Weights of a small GPT-style language model, trained from scratch on English Wikipedia.
Architecture: LayerNorm before each block, no biases in attention or MLP.
Training: 844M tokens, 3220 steps.
Each number is 128 + 24 x the weight over its row's rms, rounded and kept within 0 to 255. Layers, rows and columns count from 0. Numbers have three digits each. The size before them is the row's rms in percent of the matrix's.

# v: layer 7 attention value, 224x224, rms 0.056, rows 96-159, columns 56-111
# o: layer 7 attention output (transposed), 224x224, rms 0.136, rows 96-159, columns 56-111
# q: layer 7 attention query, 224x224, rms 0.079, rows 128-176, columns 56-111
# k: layer 7 attention key, 224x224, rms 0.0832, rows 128-175, columns 56-111
v96 094:110151155109113109151119164116121164115108129111126117059166127152117161127121139093163110124123107124119124136135116166098069121097163082100139144117116126106080113142
o96 102:122082125168107159092143117102103154121147143135133165138105122103131155136153079160094103149132137128168115139115120092138144138128112160144098145082120134143125110099
v97 094:140090152138127111133138121158130155120109088144136161173170150140118128098085160124140142131145091115128126130128109166116163076128172103155122192116134098136167151140
o97 098:095160137113110121149154119142150112127148196103125131140105128128111120139160137138132117137164148187146077168116170136129082136132109154094142086153101159144105143149
v98 099:153143139153158127123163138122153101092151153129111156136140126123128154139159147200094102129141120141117129153156143127113116131088128124154152132146131083213104137152
o98 095:115117130120103132131095113169151145147083168086140120125083125117126095155105143123096145141095099114152142147116134161151108098139119119121073162109119103099150171130
v99 097:153105098147117163144144120158163131161158094104111173132130100121093111153144121098113112106090144136118074190146139123128133135103124120168115139099125148087124150133
o99 108:126098166132133091126090166090125114152101143131107098108151128165096133109131107123120091151118148113109192117113118127109141136129161130114136101118136109116179124172
v100 097:132114125145119129103107092160161114188132141148096132110103142108101118159157143111140161141145192156114125134110094144136095155089102168097170124139148064142141091125
o100 105:121123125111113184121097167143102126120131159134160155163129082143123098120088165134149120074135110121169100108115140141089197144152093098133107138096098166136130145112
v101 107:164122128119130127133117111120156082057160064106140123110105131104132087158145138153158114125164124127099111128112127126129111139188106102106136100138170100080091131146
o101 112:130123141132115144177157165141130123157142127155102139151122112170147122140151121091138114113113129072120128096142164122132133093103118157137133121130102177121146121106
v102 104:139117130113126147113180101075102126137130110112136120121104109098120154125152172144118141117113173090129156107134122108119064182138098145124126123110135090184147127114
o102 094:133111105197099146119116136137125183102102167104150090106159144134128149085084117118097100122142101128129103131154112164167182108127139166154163093122123113109139151092
v103 096:092121129116099137149147111125131109120115149119118155130129096162139140134115152110136108123113146070078125107156141112143096128149120110138120125129156150117146136131
o103 097:136107121122126117093104136155136116103148092158147068146137102104112153093104114148119143140139156134137119115147141147125148096149131135137138114114140149142137138103
v104 100:123129149105110133064132139129150122127095107130108148102158141108151087108106113102103153149125138131111126133122122131143120097093105114061113139103145072163121134151
o104 091:149160137129134120143159139093107124094132198121166153133103129095134162086152137096131096085145149150142142157151113119139151141121122109150149148146129168141148138121
v105 093:106139129135139109142148121158148093161121163132098130149129137138140136101132103110099102149114082102132123160143179128100140142152119118140143124159139167115099144118
o105 101:146127109138153140087139092081121155099071121151139121128166150092135146139124115107108114105101128155134138136129147148149115131098186124118129128107134143099152130117
v106 097:166162127105161148190118124146154122104092146090162111102109151134082093152160135108109138134124142110146119170135123118149153139109108151103127172150143140130166116117
o106 108:103147139155130110120161170060115107110121148163085118128140131138143112150154135162150101118109135110135134132142122130103114108134134075089117081151150100093080149163
v107 093:067132143087161102135141110116135164085122064129172129110155153138105112138151125107119116186127132122165145140130152134134166112143142149075142184132123129151103145132
o107 095:155129117147116141077103095115123115200167090112164132120099132113168111134107132155068126073148114142169134135137093116151094129134131162154138147119132086112120130141
v108 106:131114109124141115090143121110120153111088156150122115169122148112157104105087133084130155105152122134150101072146159134101113131113089101077132115142122128112135099113
o108 106:124097090153129149140121139101106118168187114144139104111094091151116162139124114157153108118130118121111160158086137092132147131119138165167088130106089155140140151143
v109 091:078126086148148130138148124104109118100187098136135115112099161164163096123140150100109147139134164166148150143160152145129142119085094139085110125118106125100106173164
o109 110:167113161089149101100171107129167139117093168107066151154148101085127149158106107146104123140132106113148100158078116153155151139139128110141138142108108138134172114129
v110 101:106118099116131134114151132085120116112127083134125163161131133152187077115144138097152117119114108144116117134118148128139094087112150115144136146085142123145099131110
o110 115:182114103150115141139132121143159130159122113109133153132119124116096104127160121123115111104178110090135137136103118114104140095110123117113115166145132122135119109131
v111 090:129087102110129141118127128133137125095082116115134134134169109098142090110149110112101153125128064131161095100146134119119086144157156122104175067082121123128146142132
o111 101:066119120119129130151119142176102124173169084136137163118084145115122129127105097127107103116129189088115155169133135166173136124087144085123111207166100119132094132092
v112 118:120134099102137117103131143135109119123106105112157127133096116134164104109181128133133113145082163125145135126121186148113158145127108115114135079141103114154142126113
o112 077:135115126136121130128102113111164124113137137152147128133181130125082109112147111129143130100171086137114105131155120103111113104152143137176138169162160118115122150140
v113 089:137115154177126110140123106165113127138127175114089120138140116118181180098155115149135111147105136140130175111129155122131147108128129134095108089149159142061097091098
o113 096:161153132153079130155176157083146089137139098096136140139122140130140101155080141116119156122157104165118099134121144111105119127123119138141112170090100144178158162160
v114 101:189166137111094124165127161106091111119096118137149140102153122115105124128046115149131101136140109125145174116059116139144125114115145130087152114149144117155142114117
o114 104:090122116152150109090143114150118150156149141108143146138115134113121093177115137107116123124129099126100094157155155126137114181143121146124115122139117123109144124161
v115 094:122147100120100133109112107153120108064108080122126138114108167109142181114129101120100172115128136097131142099111153170113149118124133100154116216116128132157163092143
o115 107:129136196130139143098103148149102140128155176147164128117131123127152162152156197115138091104126140105136157146183097117111155165099080116118125128127118103139128102102
v116 098:158107083091120129129150115124141090184087117122128140141135180124139130123097053061138109167144144117153107131140138128118132142135147128114101125097106141141132098139
o116 106:113143115119135082096104160115144176135185144110118095133103099137113122117196135121115143083104104141123139141118108151160117112121116132135165106125146088137127179122
v117 103:168152069167075104127147150113157155124106117118149097103130105130147178122177124118103116133131134148113126126156119156107120116140099136120118163154102114139141143124
o117 088:134119169124126165150138102154129088096129123167148083124159119149100119130091129111128116136174170109123157133185140118142110107129124139143129175110148139143109125148
v118 093:167110140125106108130133125099110113152184055130128133099126112122163145121123147145155150138162157114135174125117122145169155169135153142161118152125101145109085123122
o118 100:097127160113123151134095130140129153133152168125094083124127125163142096162159121128117162120144101146100108110138117148129143165112172101114147100137179109141166152091
v119 101:135112167125127115133091086142151116108125178138114171134137130156120155102118175069141123087148137126114084143082110149125114142099118126108109161143117124147138159135
o119 091:093140145171160129060146125124128151109080131097137098125130113110139124092153120145099165193117168135112096121136128098109154119169109136136176126114100149153116098169
v120 095:092139117131127139120119142113124156102143129115149105146128112156147068113143136121152117138132139152128137133138140108146148141143098147153090104131154149097102117138
o120 103:150119132095099149145150111143132124146117122147150137084104149120127138165124092181127124102127117145123126133121164126097135127112142134163127124106099129104131105124
v121 094:144140155095146132124137124161121139175100157128133142112131128152083103108157157073144106124124104152136135122151105140125127118112143122128095110119113161083123116153
o121 106:146137092122173103123120159150142155126141154125097137136089134104128138129083103146093098117169138159133126155107143155096157120114113140145150120111131131180152136125
v122 105:110155128123118097120133139124149123127131168087124117065107095132113101136073099093129107109140083158153091119100109136147121167172135158109132156149145141082128117109
o122 088:134123123124133156136107091150121143085167150134150123143108182105112150128129114161166134119133150143118162128164130109109109080144108101113076109144110110126097115133
v123 091:091086095134125130118115137171115124118143102141123109139164108156128132158151171064113125144124161107144083140104135109138115143138092151123136102107125178177167125087
o123 107:145103132124135135141109143138151121164117133101094150112132132112115070092169079127152187127152046155121164110146140110113094120116131122146140104093123163085109151077
v124 095:091154129185115137165144132100145088149119191118148110136122100098133106143116096153126137133126149187125135126101098128099163113141124126162141147117124168124143146187
o124 099:126126156102114165158135115142108123075142106162158110112104106170082149160109126160128161112162141096101148119159124141121101175135095129123111131145142111130152144128
v125 090:137146131124139112116149074127146168153139125105134150102163098149119120099128226102148108137216133133090140118149154121134113068128127161135131072132122147093147125075
o125 104:116102125130097140165122175165122088125094164127175135149134150108147098142149108120104112154103131145144117152140117124126143166131143167158137143116143132155087152141
v126 089:159171146131168139098105138104126104135113162121107155137096139102106153124090111164152132111124098156110142120189108166121127152139099136116157101145121162156143098132
o126 103:119094108147058108139128119163144150158138148138153101140083169142120132127159153100151124106125153166134175128100145151124127119137128092158112140151141116133113176140
v127 101:163158124136115112094118163108173122122145152114136094121145184125138113098158147129132135117153094143128101116083137158128122144144141139153092168118101125147105110110
o127 085:122157158115130130167146114082086149183074141101177103113116106109115153141060072137154120143123139089125114149165137145156118093181107117117116125129165120125123130141
q128 087:136072106124126140078097146136116129150151122116164104115187123129137098152127151147091176171135100134120129192122133115075111121165095105150158154108120154119133130161
k128 080:128132126130125145157149118112135171115131147124118105098102124098104175132135113137166107166095102094119163152124146145135126176082116126158145092076163121105145141138
q129 089:166080113155127155117129127157137150104157117123165108158154140154151157121164187169110186120124116142087156131119124140158108103128107102148138160090137179075122118198
k129 081:134145135122151191151138115121112117120119139125148112158131103128115155119105110123160162090113135109099146097150126135128119133149135105153176120119133140133136171149
q130 078:114117123098111167097153119159155094130091161189109114122151106093121101139111146099122109103158135147181125130139171127131141130153162138139143105122093098151122135143
k130 077:109132090066143170126155093127139144145106153136094153123066150122148161167146098109137087081204144165160151122155104113136140109140128106162102102163127137111157092113
q131 083:157109105176110115137088160106092150153128144094119121132125128177127147115124141146153115140100090102101139104124113147108154146088110169131150108170135090149145105131
k131 077:129127122132090109122090192148181104173193134126101090149161143143173134123132110142140159151120113112123110105122135191090130095132121123140146111048124151124105117105
q132 102:111120135180112166108126102132107115114144121117123155129156137114126088133120119128123167140147089145153080136118117120130089139112171133120130137143107137159125163106
k132 076:113117129175133147111138132123139137135112128124102184137121106123152123074160127138128102165121115173156128146104128114090081129121103112143101097168189126144108123118
q133 101:153138152117141102146155165174122104156111158079122135125129104135136131176101083137098096082137137147124091104113142078139153120103130169126116096137095082170133119146
k133 098:131129137116131134124131142109117125074151135146118111105103116128139092102112161124193122121125155133111134109157135137122122110129169124130113165104106133127131123139
q134 104:152129165138128112077097141097105129154130120131114098128131158098153119083153110128154159139091112114141149158140139166119116153129123123122122158132157180110126119137
k134 084:142082157164134120103108144155142151161157103155137085117118149148136140152114136135150146131098119126131144147142131166104142159135156121130060147115188129101148114109
q135 099:108093138096108126127098107135126132152145068114116085126147132119105108124101176117123156132127101141116139136100116131183149145098151127133105122111138042130133148158
k135 125:170111161133162137133141133165121139157104111123135140112110155152134167096117104115154107136138089111188122160154134129081149101127128120138150135132119164141078105088
q136 120:124106154133072147083107128114104116154126069139150086153134107090135096114151121144113108139109111124097136131119134169139107169122117141123101137151136097171133118138
k136 113:147105127132102157123120168107114118119097116086132114111095138152149132107125119099129113187107136118121148157141118145123122113159125195127168133124141134109158122117
q137 142:135118094174124162158090149096120122139161131117130123114144126139166121114183158136184155137092118115164166153148104158125128101116118108098135190122166150096138139148
k137 112:113148120116108174161150170093146147130121137165111104143120145153160132137156130110165116160122142122104130111078144111155114109137138156113121126137092109126107145169
q138 134:148097149144111143128139131144122109102137154148138074159165123104120112136173121097130119129073116120163109121129131145132136139111120111139141146160163144092108160095
k138 108:124099101129126147104143136165125066136128131103137092120162145154147144134143112139120125148101125125160118120116134137137124145130175147108149140168153116129135155092
q139 123:125112089137117120112135128136121150133132093079116159116143151116160160116095162144104116120096155152152152139133094114133148129132112092141129161118121113145128122148
k139 104:135115107136128136105155123115115137153132119105152143128155068089147130088133124117139206162119157137116112130167121141094129083161121175125154129120105158124138118147
q140 127:163076135136116112135128127146136158150113141157178153157107145163128125131135129128149131155180128129125131124175135144126110110075132131129098137122158170125116145135
k140 128:156117106149117150097107100125103133150107120135108138115125151136116118143134091125136157113139122105126125124142109141118103146119123105124132157173129134116126125103
q141 128:121110146129133129094101118144118133141095132134153121129118119143174103131153145141163145138175107105109123143123160155107134113122144090112131108133147171131132099134
k141 161:164140149145129107139156120148149130135136101109120168122113106092120112168148116125162151155159134115095131138119115145089094127129137095107157119194097131118169131178
q142 118:086121133152125154102150137131124148126129100156137154165130116135133098134101086094126121135098179092119168107154140127107151081142162150132105144153136132123119127132
k142 139:122138117138118106161145164115097162121156116142099097159123151091136144147135151113166103151161137130131133116125120139134126100149144169156139140124137141103151083138
q143 117:119127113155118107098126130165107133196125122134148181117133156157107109116101122138137143078113145114156127128174168139112121105147146125122104136123121144102101139106
k143 141:102160122118160117133125116113110121131122159132120127121155112111091135142134143128135170076096158146129143102152155120086080107119175221135111159131113104148126122160
q144 101:149131131155108125144101112104118154119187130124156169159153131117141133097099118120132159153160103144089092144127083166112096118125120128153098140147170103124125112144
k144 088:139132145203137125115096124103137146156088082135154100133176137121120149122147116144125120100096148109169117113099105173134142147088130105121125150152134113143119148158
q145 091:176095125151115107125104137116112149126200106085154140155135142130153125111126141124113181159111082097083120174123054164130145125149083126142103167118167104116141135174
k145 090:137130144204162140090103119106122142148122085141169114151138137114120134081149116143138153127090117134088136118110127124093089143070109142158138178124132105125081155144
q146 084:143096107173107155101127101078151155147136129116173139158163135135122128124161156130158172143116098153089162142135097155145130141138106116130115113098152168119111089162
k146 084:118115135134138154125100114111112110179117117100163106169182134133122147143138105062108140105094133105130120108124154141102124145136113136143101090131146103122091155165
q147 102:126165146143168127197137123158125125110101146128135144141131120113142154154123098123118088128145179126149117117129138080078142103110131157115166129112105148169131103121
k147 088:148191144106166110115142143123101129120109162133089169150088115102181146116109107102142140088139155129110108157167116118088154074136123143142119155134113144117133134158
q148 101:115172142189137092112078140122155170164132105117134126176110176147178165119146132134184133133079085141124142124103107143174138125134108153099125111147149126126148126114
k148 093:123088145187113129156109123129119121122135137098138083101165145127101136108155137113126122157123069111114107129137164137102122152055124115117134118112134128097119144126
q149 107:154141143170129143142107148162127118100153118129169138152118124107119170139160102139089163124102134113132161107107137115128148156095137171108138152134098120179115133142
k149 098:151142131136173141121126149101090129145080116110095143141119136088159168130151123126164125148149138128143165145160131090143131112121151142140155142116150111153127087149
q150 100:144143109103074122106129129134133130126153095105159139172139121152140101140114194129113141134111153142086092106104127116114137117145118127134096167119121115105083127138
k150 109:158109150145165198085125114118120116135101147125118119135103140083133150167166136109148159133118136138098169111159122102126106102098084115123193148139137135131132129160
q151 116:121154155153141113128116142141101112139113150117128125130147120132136152168160061103125114076145101126124116101136148122151149117110129178128125084110098074169128126124
k151 081:166082107169092106181093124121071073115133116093113114105129101107128163082094116111126113161128090108122104136162131091139174094109146073125133105101130120093129152126
q152 109:121130171126107122133148130146124121144118149118114133175141088107095144149157067093063094071154108093130128116130138109152120106145132148129128067161102100120139134098
k152 108:161129113145149103129166082091137126147112118104111129142115109117135124139136120131108135117148140133153128156147115139137165130139136129141155122166127116097111099111
q153 128:130137132098119086128106122161108082191144137112130114128076127111112118128138102140141153110124125112147155152161128171170095112144085127136104161107138145108145144150
k153 122:151181092115117147102119075147095131135103148133133123145135112116117136136117138116139151096151137135207145122148135143164133078158142117077172153091111123112164100129
q154 112:102108110125112172126099149128149159151131089142113097158142081094090129134147071168145112124184076087129152132129113165160096123104170128158158126125145153149134128102
k154 146:139107120085133157145138087113157087135125091150123112132126139133080117123119143132137100087117115150122151139125128140111160121129139076146121122088174138117150144090
q155 118:094119130106157109132136125154150136103104161136100140135150131136106139140153117122117127136144175129169144106101143085123148094119137113089133090153111173100119099071
k155 126:110147110107115082147127152124178123136134105128129148163122147123083124150122128096113115175155133148146161143130135116118081137165138140099133106144084140119134113118
q156 130:106125084149129130111169156140119165106130144114102122157130118135129155146142113133079157149161147141108128167048155160116134154141121113138137108117112166154141123137
k156 159:139133154135112135112202137123152156108137125156125143126148140151155153199149131159091153160150118109090160163092143128113159136152103172090141110132116120137104114131
q157 136:167122148170099140135150133069108103089124109153117113113153152117112156128130166171150140128094123150135115138124127112110137126118127103083127087132110084077166133173
k157 112:174119123184133164119121165096169118136117145111117086100123121129125147123118143151173127131106123119133108088134145137145135135106153139101156154103145101107137124138
q158 133:149149155162091146136144135135126121173133126154117133146114166110111107156151151148137121137164081130154168144136154133130126122111110134142123163129134175108149126086
k158 113:157118118169141157121131084157160089108153116151133113104117136122119117106144130159136130140140109136145137115125085179109151156114146153116181151096111127140119149092
q159 126:100126118164121104130093116074143134147185111116145167152148130110119145113066132175117146173126110149096097113122135144128137104149104127130109122135165100168085098065
k159 130:107141104181178115131121101119086099102169108105093145177134109103107120147083141125138152140133143117161117122113120161124161117144095143152084136147121114128074126124
v128 100:153122148123133150161093140134165096155121120130143107151084143126089120119097129147125131130093082125120156119116161176102137109099148130139109158134131074122114115117
o128 107:134111142139121146102158120101138143118110152139124096121125144140119163135095110111106100177098116114171147121130155116106134165133149159107076087156156100153138119147
v129 100:152143144115098125099125146101150129106137132121109086103141106108161087120143138123182148093175096149126150168128147141155104113169084138126104140132090116154079141126
o129 109:151163155127136128110116173115130111135125112122141087162140136135128132120161103114166118130148185151212124132133125127195095095101134135158107136099160108121129152138
v130 100:122145114129155138110142151099100158158181148107160157157153159133179096094125104116149112110151147139122132151178210144114119122155144153160105125152121158119082123099
o130 102:129160111128124110113138092201090133144128098077106140120143152143145188114163107106109164101132108133127161126153146069093085126136124140127161153161116141161146158138
v131 108:123129135100121135136128133128122118083105113082128171087130154137122087111091073105146140101119131141127098145141168108118147122121110119142156102121163085156145114134
o131 103:101134131135146147158107178124073151147170140127143089106118154124098125140142131097164148108109138108110145094148122140099146125086108155090139156180179127137110090165
v132 101:150125156092122092120139132102153124166147150135119101101129100133118139147118147138109104127108134156135095118115066152100191130124121130137095149136156121122179093183
o132 113:143097148084100117136130084137158133088128137128151130126093135139144148173097160144082108096105111103117124133153146103126138146152134154118129176090122094110153113122
v133 110:135150136109171146099155127124142117146115130141136103076123145100116156164118127122125148104126120131131109129163105148099184108152104123120151120133151148160138140146
o133 114:130139113118116127110125088109152084130139138123106129089154130114126130162119135110163153097122100123155132094122161159150164101116131149140119131103135121126141136112
v134 107:130157145115123109105089112165118141114120085137121128139152096105140070126160126166166110075148167108086138154132129162093114157140098128106121084150115078116108136123
o134 122:144157094102138122116113145109123130145092121133135106100071101119114126107127114143179100097142124150134135165150164115160119154133139123148149112123107132136108096190
v135 102:108107143159111105179125136165152155093153126147100144166150128101113166112088087107135112170063162115151146146140108152093174131104131107131136109118103124130123115204
o135 101:116098141129097082122123141124160139080165150133095134149102127130110102146082129153168122114098138132109147140180086108115164143080141112132158105076145142091121143125
v136 119:153123132129112116153122119133135118119117132150095165130120127120132154153120130131149142127120119119128096137166132151127130137130109126121128112097150156104103145118
o136 099:130103151155175179113115137098134128100110157128105122140115139128152125120101135109116141157145119115097112117119142137099131138118119114120113108105122160113119104117
v137 098:096134108119096154092110131089145095140123138179113121130132107140142130107125109134182125170113092130106133173105095097139149128109105136138140151119130130176093147120
o137 113:088184121149088103094124130146119107159121109126091125105107086123159105126137160150193128140123147116164103134129125102133170150119112091114168135156123125130117181093
v138 103:118163116110144124128150133139135130193130131138107117117128155160147089148110076176128171089098158128137175119160167106097150108118110111155146162148130155142113139155
o138 109:112133121099128079146113126164122171175131160105089101157096154128138136074104141141098121089154132080115120141173110100126168128161147157140123141163113170144113122148
v139 112:099144136128134152132119148102155134137126128135130114102124154129145134136158121107151121151065161153162117167115133138097141177100125148151120153165116182143105111115
o139 114:130126122155116118127134084119125134102140150148134130129139124140143132107127135131125123146112132121077164116146084152176138177076119152123154153111190159111121135125
v140 111:134136134124131086123106110100115122111164091105107065104121109095142130127166123143130166106087153164157090159154134085099112135134075127157139116102156107137130127112
o140 115:192124121132119121086097135172109117120087098082116095118140153147127152136143149120157153160097120142145160166169133133133088162167111126149154116115115122120153141147
v141 109:104123141120099151091169134138109118170179119124141111102097134137105176141129165119105106104109127152130140129091150132157137131083174151147138145117110200180125104158
o141 097:147124152180123115136125145131124114135143134131126113121099168143146124151125136125102154090158162106171145144103177154138100121112098121092113129184157184131135157119
v142 104:105116106124130124101105103091139149152130122120156110122109104096145168093087173106127165110135159133141120112176161111144160108154109123168116137140136149097103105142
o142 103:139141136122098114133142108144114112154106137133134164113119105119137156093165114121118137130128153112108159153153123123094148154161104149140124137122107115113107138122
v143 110:134163155124123080121115125125121125104129167140165121121129106114154106113146142132133148130128067094112091194138099110143148137169107151150129114105135173129169120168
o143 092:112121145133142116119100115127129167126148108159159111169130120118133111082142156122155126061122109144148081094097097137137188093142133116135098107115115118089130127137
v144 106:120161178107146135132149125104148102156137182140114156134113134137130147137126115128139085116135117144130130106118157145117135101114111117146111128124113144134170155100
o144 109:135144127123140121115148144121126069120131154121089135107137108148145114117146097128136101124147091142144120084167113154166109116119144130098119115124143117048121114103
v145 103:169116118125163086153144160097142106135115127128120149120136148122107104049118138141091162156076135156134081120101153105119119125137105136128138117092134091094162138153
o145 093:140121140162123113142102173117143110136121148123115132122110127115114119194119116156134113171181102091110130135126133071120153140158142150149128118141134105119128130137
v146 094:139131126127130145117108127152130079147142122099096168126135124106132086166108137181128108102150091136086105122175147145133141135140106126136139126110150144144118103138
o146 102:113117129135144097135110155178125110078165163128108133135152115101113100145120116122109116104123151075164084102158153175145143164174145092139183098134164107124151153154
v147 104:098161076123084109115121129136125128132164103133128144132103122149085103138123133137156133135125081120146135168072128122131136144091116095113115164120123119162099129111
o147 102:119146102155122125112134160083152133100112142137146146130114122118130116130128126148198155141176126092157141139102103138176122141132152100104091167153074125125125144115
v148 098:152163132141121140133137106129116116151085156128153109138111134132145135126119103086107128161125133139100134107150134157106118148153157148115145158118147125137137155113
o148 114:102128075142146149119137124132095108090114133156160152153155152170107115113187151153120107131124110137091152101132103128086124121153105168125134157148146108124139132081
v149 099:136125109113130170179122108155107139116135169146158137110122178135105144140152146127136159155170172132127177080176133138153121106141125144121134138160136124084133138094
o149 104:116149152137160077177125095123120143115082110106139153124181169093125147134136138127109164148096098119097160108169108135122099137125145142094115155100156161102123107124
v150 103:078136140145110141120114113150141094139139143124126089114112152149133130115125118134111167104073108111141115140125104139127124114183144161155118147137112157154111144095
o150 097:090112152119116132124126069140096138145109102112122123128109157146168163111093133126098106119107124137151074169119173107129135081145125141171131161095160133116089100123
v151 107:118102079129110106109122127144128122117100174092131171084156121107132099134152135174144183094118105156138114136170120128130136150156111092154118130143139135126140124114
o151 095:059093092144119152088090120142134095131152089139121151106124148167121099105111103114104175110129136149133172142144101126138075153143149107117115153171169172162087129129
v152 104:115109078114107118121121108133124077113133150104135130116154166157124106102100154114148126127146145118134093117091131119081156124143133131130120167120134179101165126184
o152 097:121118117129116159075107143162151142097113155091129148150143129169134105135136133138122151177123116156128159091078153132093176088146132120107149115130106116091135204098
v153 111:137127119148082105123119125141142131119131135140143124123128130121112182128074094159136080131178114168134159152127145152122136152096163139119135087150117167081153143170
o153 080:079124115078101134103159097137128137091129170150141121144156097169161152158104200137153116107142097161088112106134149090135147149137169161126113158182119101153137154153
v154 109:106174132126140119113140122141139123146133164096115103099110117130143109138111178166141139136133127105135131086108113155168151134164101130128102148130153192139195161118
o154 111:155139133165139144102095166115100117173139143116128124170123138145106102181120173106119154133109161086127139137138218157111125148147129141139115133139141102120117157115
v155 100:124133116106144141169083165124124116131143142162117133161151131122132122135108163163143124101160115110147130114120156081106126103092151117142140124139099170119119123083
o155 106:100151098105141106138103107138112164107129184093135141093110110101115152127148175128145129102130111133173102128195159127160108096115127093118113140134101130147150094084
v156 105:085108120118106171127125121146144145111118138124125157124141151160119129138062156113169154138197116156122138149072122121144183178089145102144114172113093112102130135136
o156 110:126097101155138124104091105164110110120145174094163122141201159105140107117086135123175133130114129155129166160113147133136155143116112184109136156128131105141106103092
v157 103:116125121120142137108145145088135161156129137116103106172136121170177100106100165124120157099157125115098122113119153109142104147158145101127136103157131157136139125102
o157 110:117125115131125122093153132149102114140165073108122156170115152157160153088097124116108091079134117164166125120104137128147106138177115103152152123121141134130141164141
v158 102:134164145130160136165125109146087148119096129123133151155099106142120150124145160136147159121121174151094151117110177099126140136059132121102127146171142131129137133078
o158 104:108143100107195147148121119173155121162128127139140149131095096130102137109109103120147131135149127129121171130138101118148121137085097133126123136144106118092161132106
v159 111:152164169113152130144127131127145138143121121111123166105111131102134173113141161170103147142119142164123140165131123117112161115111110124145136094142135113148164153120
o159 122:096129145149167107163123120109139155108109157090162137057130111131172140119184114147120177132111126120131151113095099087173142102133155141139145126099117124131130137096
q160 102:157134114154144114124152136087118098177083156094077141142114137147122153139148118128115088112134160091137092106150133136110170126112143125114120124116173141141156147114
k160 094:126115164126128125094129134158135145106136125142127152152132142083121140130151152125120131131140089119117097090099132129094154151108091158151137127094146135108122126104
q161 111:109116146110114118099101128077133122134132158109118126143112108184116117113112128120106122153145087083120112148122123138073097120138150122135163111135162109146128114072
k161 096:144131130102137134124160123132135102132130152101126133123101122126135103130137146104117119121149172158135153155122058148147176085124122113122130119152119168123126127140
q162 102:160113135135139153123112106094131141149122149095138124147131144143156158117117142118136136160118107121118136144098114129142162124136136133127132127134155129136160121112
k162 094:138116144132101160057100093097151179068151122124115062131118176186113158130097104132163131133127096137114122160154119101110155103172122142137169120105144143136125144134
q163 097:135137134113132088111115137142121189133137113165111162185114112106126142136136121140158169132122108087125109130095112123137124145124140147155113139113138132107125130157
k163 096:193111124117092126125123126108104133115142152142134156158136107152111101124186127080141124146134117058137115105085142116097112143114156108089099089126118105120073127132
q164 094:146161133158117102170129133164123150110103133119145168101120134109135175072126122133160147155118098142168172121099123127141142143161112146155107100154145109130160135164
k164 099:126147157147084143095159098136132144126093079135111131183098149104102106102106118086123077147125136111139128133135195131100138140137125123194117120104163132143140102102
q165 102:105131139111138131147145121142134169136119122146057129105147104131112125138128146167129146092148117160126096060101143110152152143101113144163143112134126117159112121131
k165 102:112154150153141125142106145103132081132172135122121149131182146134111139110147116123133144124128142137139158100127116142124088121094130138090122156130118125095147159114
q166 095:123096120161160140125137084090087157104118112135170111142110107141183152124129107138121112123122151125123138144097106114122139164131182125168118078126181122098152136113
k166 091:117103148181107113148120081130108152118121128092122116096131123170160118133107083117097132159128133102150187142152051076167140123164145146110118136090175130062100138113
q167 100:122136158100121137122131123124133130115125111072102090161137127106115101170138147141109149161145109153139087104123113145088182134118131127102104111172098129114123096131
k167 105:153143114092109151125114135131161139122148173098070119088128154116158080116142154101127123158147134118104143103109119149129158142144154184137131088118111131153137134153
q168 093:099124110155131165135112118125145157095123181090132116066129205110122159135127162102103120127124112103121095094112137119079129093154157108121165100099145089124134141119
k168 105:155077125104160134099121130143100102103089137103181101151122169146119140110101154105097131115153133111127133078113137125146131140135102143117144137133140136131123150113
q169 099:104110122113144176095120126130160154103100160118115166136096119141117190138135114110146116118101087133130143096084153113073130128147130117122148139133145105141106132118
k169 104:161094121146131148113135177137102097117128167127134124157146133120119160162119082111140154079129186153161125129137158113116169138144110138125149134141150130155125084115
q170 100:132149156124112141152097123123151128136165105151133076131163099108130127138121161133169091155088129146152058129150142108105144096096122113117143130131137128089130145095
k170 101:100143131099126139129155118140177108127124169191166124112164083144133076120086124114152111156096076145127099144126111140130177115142127122098093124182181124175093129124
q171 098:115103128133130172098090112139141164092152154147136159178100156136129064140133120069180112164132118070109143151118147125106128129182158130103118135145083135144114125132
k171 118:144092130175117118077136127159094110130135127129126150152141120147101114125132133106147162128147130083149126126111189095122096130138125150100113107133125156100100169154
q172 098:108125127089152105140135103136093186142099123142138098168107124120174127129134154106104133122116162129118116159110096128112152122122127122104128117122141172138119111064
k172 105:126127126144101100148135129130110168164147103169117136097099114161110113146114169142118113093137122089069103161144122116132150117110106063094147109148119135141118107087
q173 086:056157161135080131132129098162149072111141089126105108129142142137151152135173138157128125165162096114153113147112107134146136183154158105145109158107150125114122130118
k173 093:097142135140117164142147137148112145134092141119077088124178117151124091107131126131071128162137100131166139152104109177106174092148162118154132167123109126127123097110
q174 106:176133094141107137137122122142149142170129151134105107124129125129143103144065144117145149133127110136112122144095121111128141108078113114136127129127109128130166073187
k174 102:114111071169087135164094139147130143130132142153115138102149081156122112134113131133178152155167148145140111134132123112117111105112106116119187121122077125119116134154
q175 106:093134142152114109130132150113094171123094163139152185123117111109161084112140067122112117140177122109113128124159091141108128085166109123117131144138091163106107085065
k175 091:108109124119141092123168095155158133178141102121140142184081095186149147150141122133141168068139130151150122082111122102185079086111085136174132150129102132118118097161
q176 092:190178159115102147113104139076119151106164155181139129137109156109144161135127126180127140102164141090124132114166128127101110133093140110151107178105111137119108138110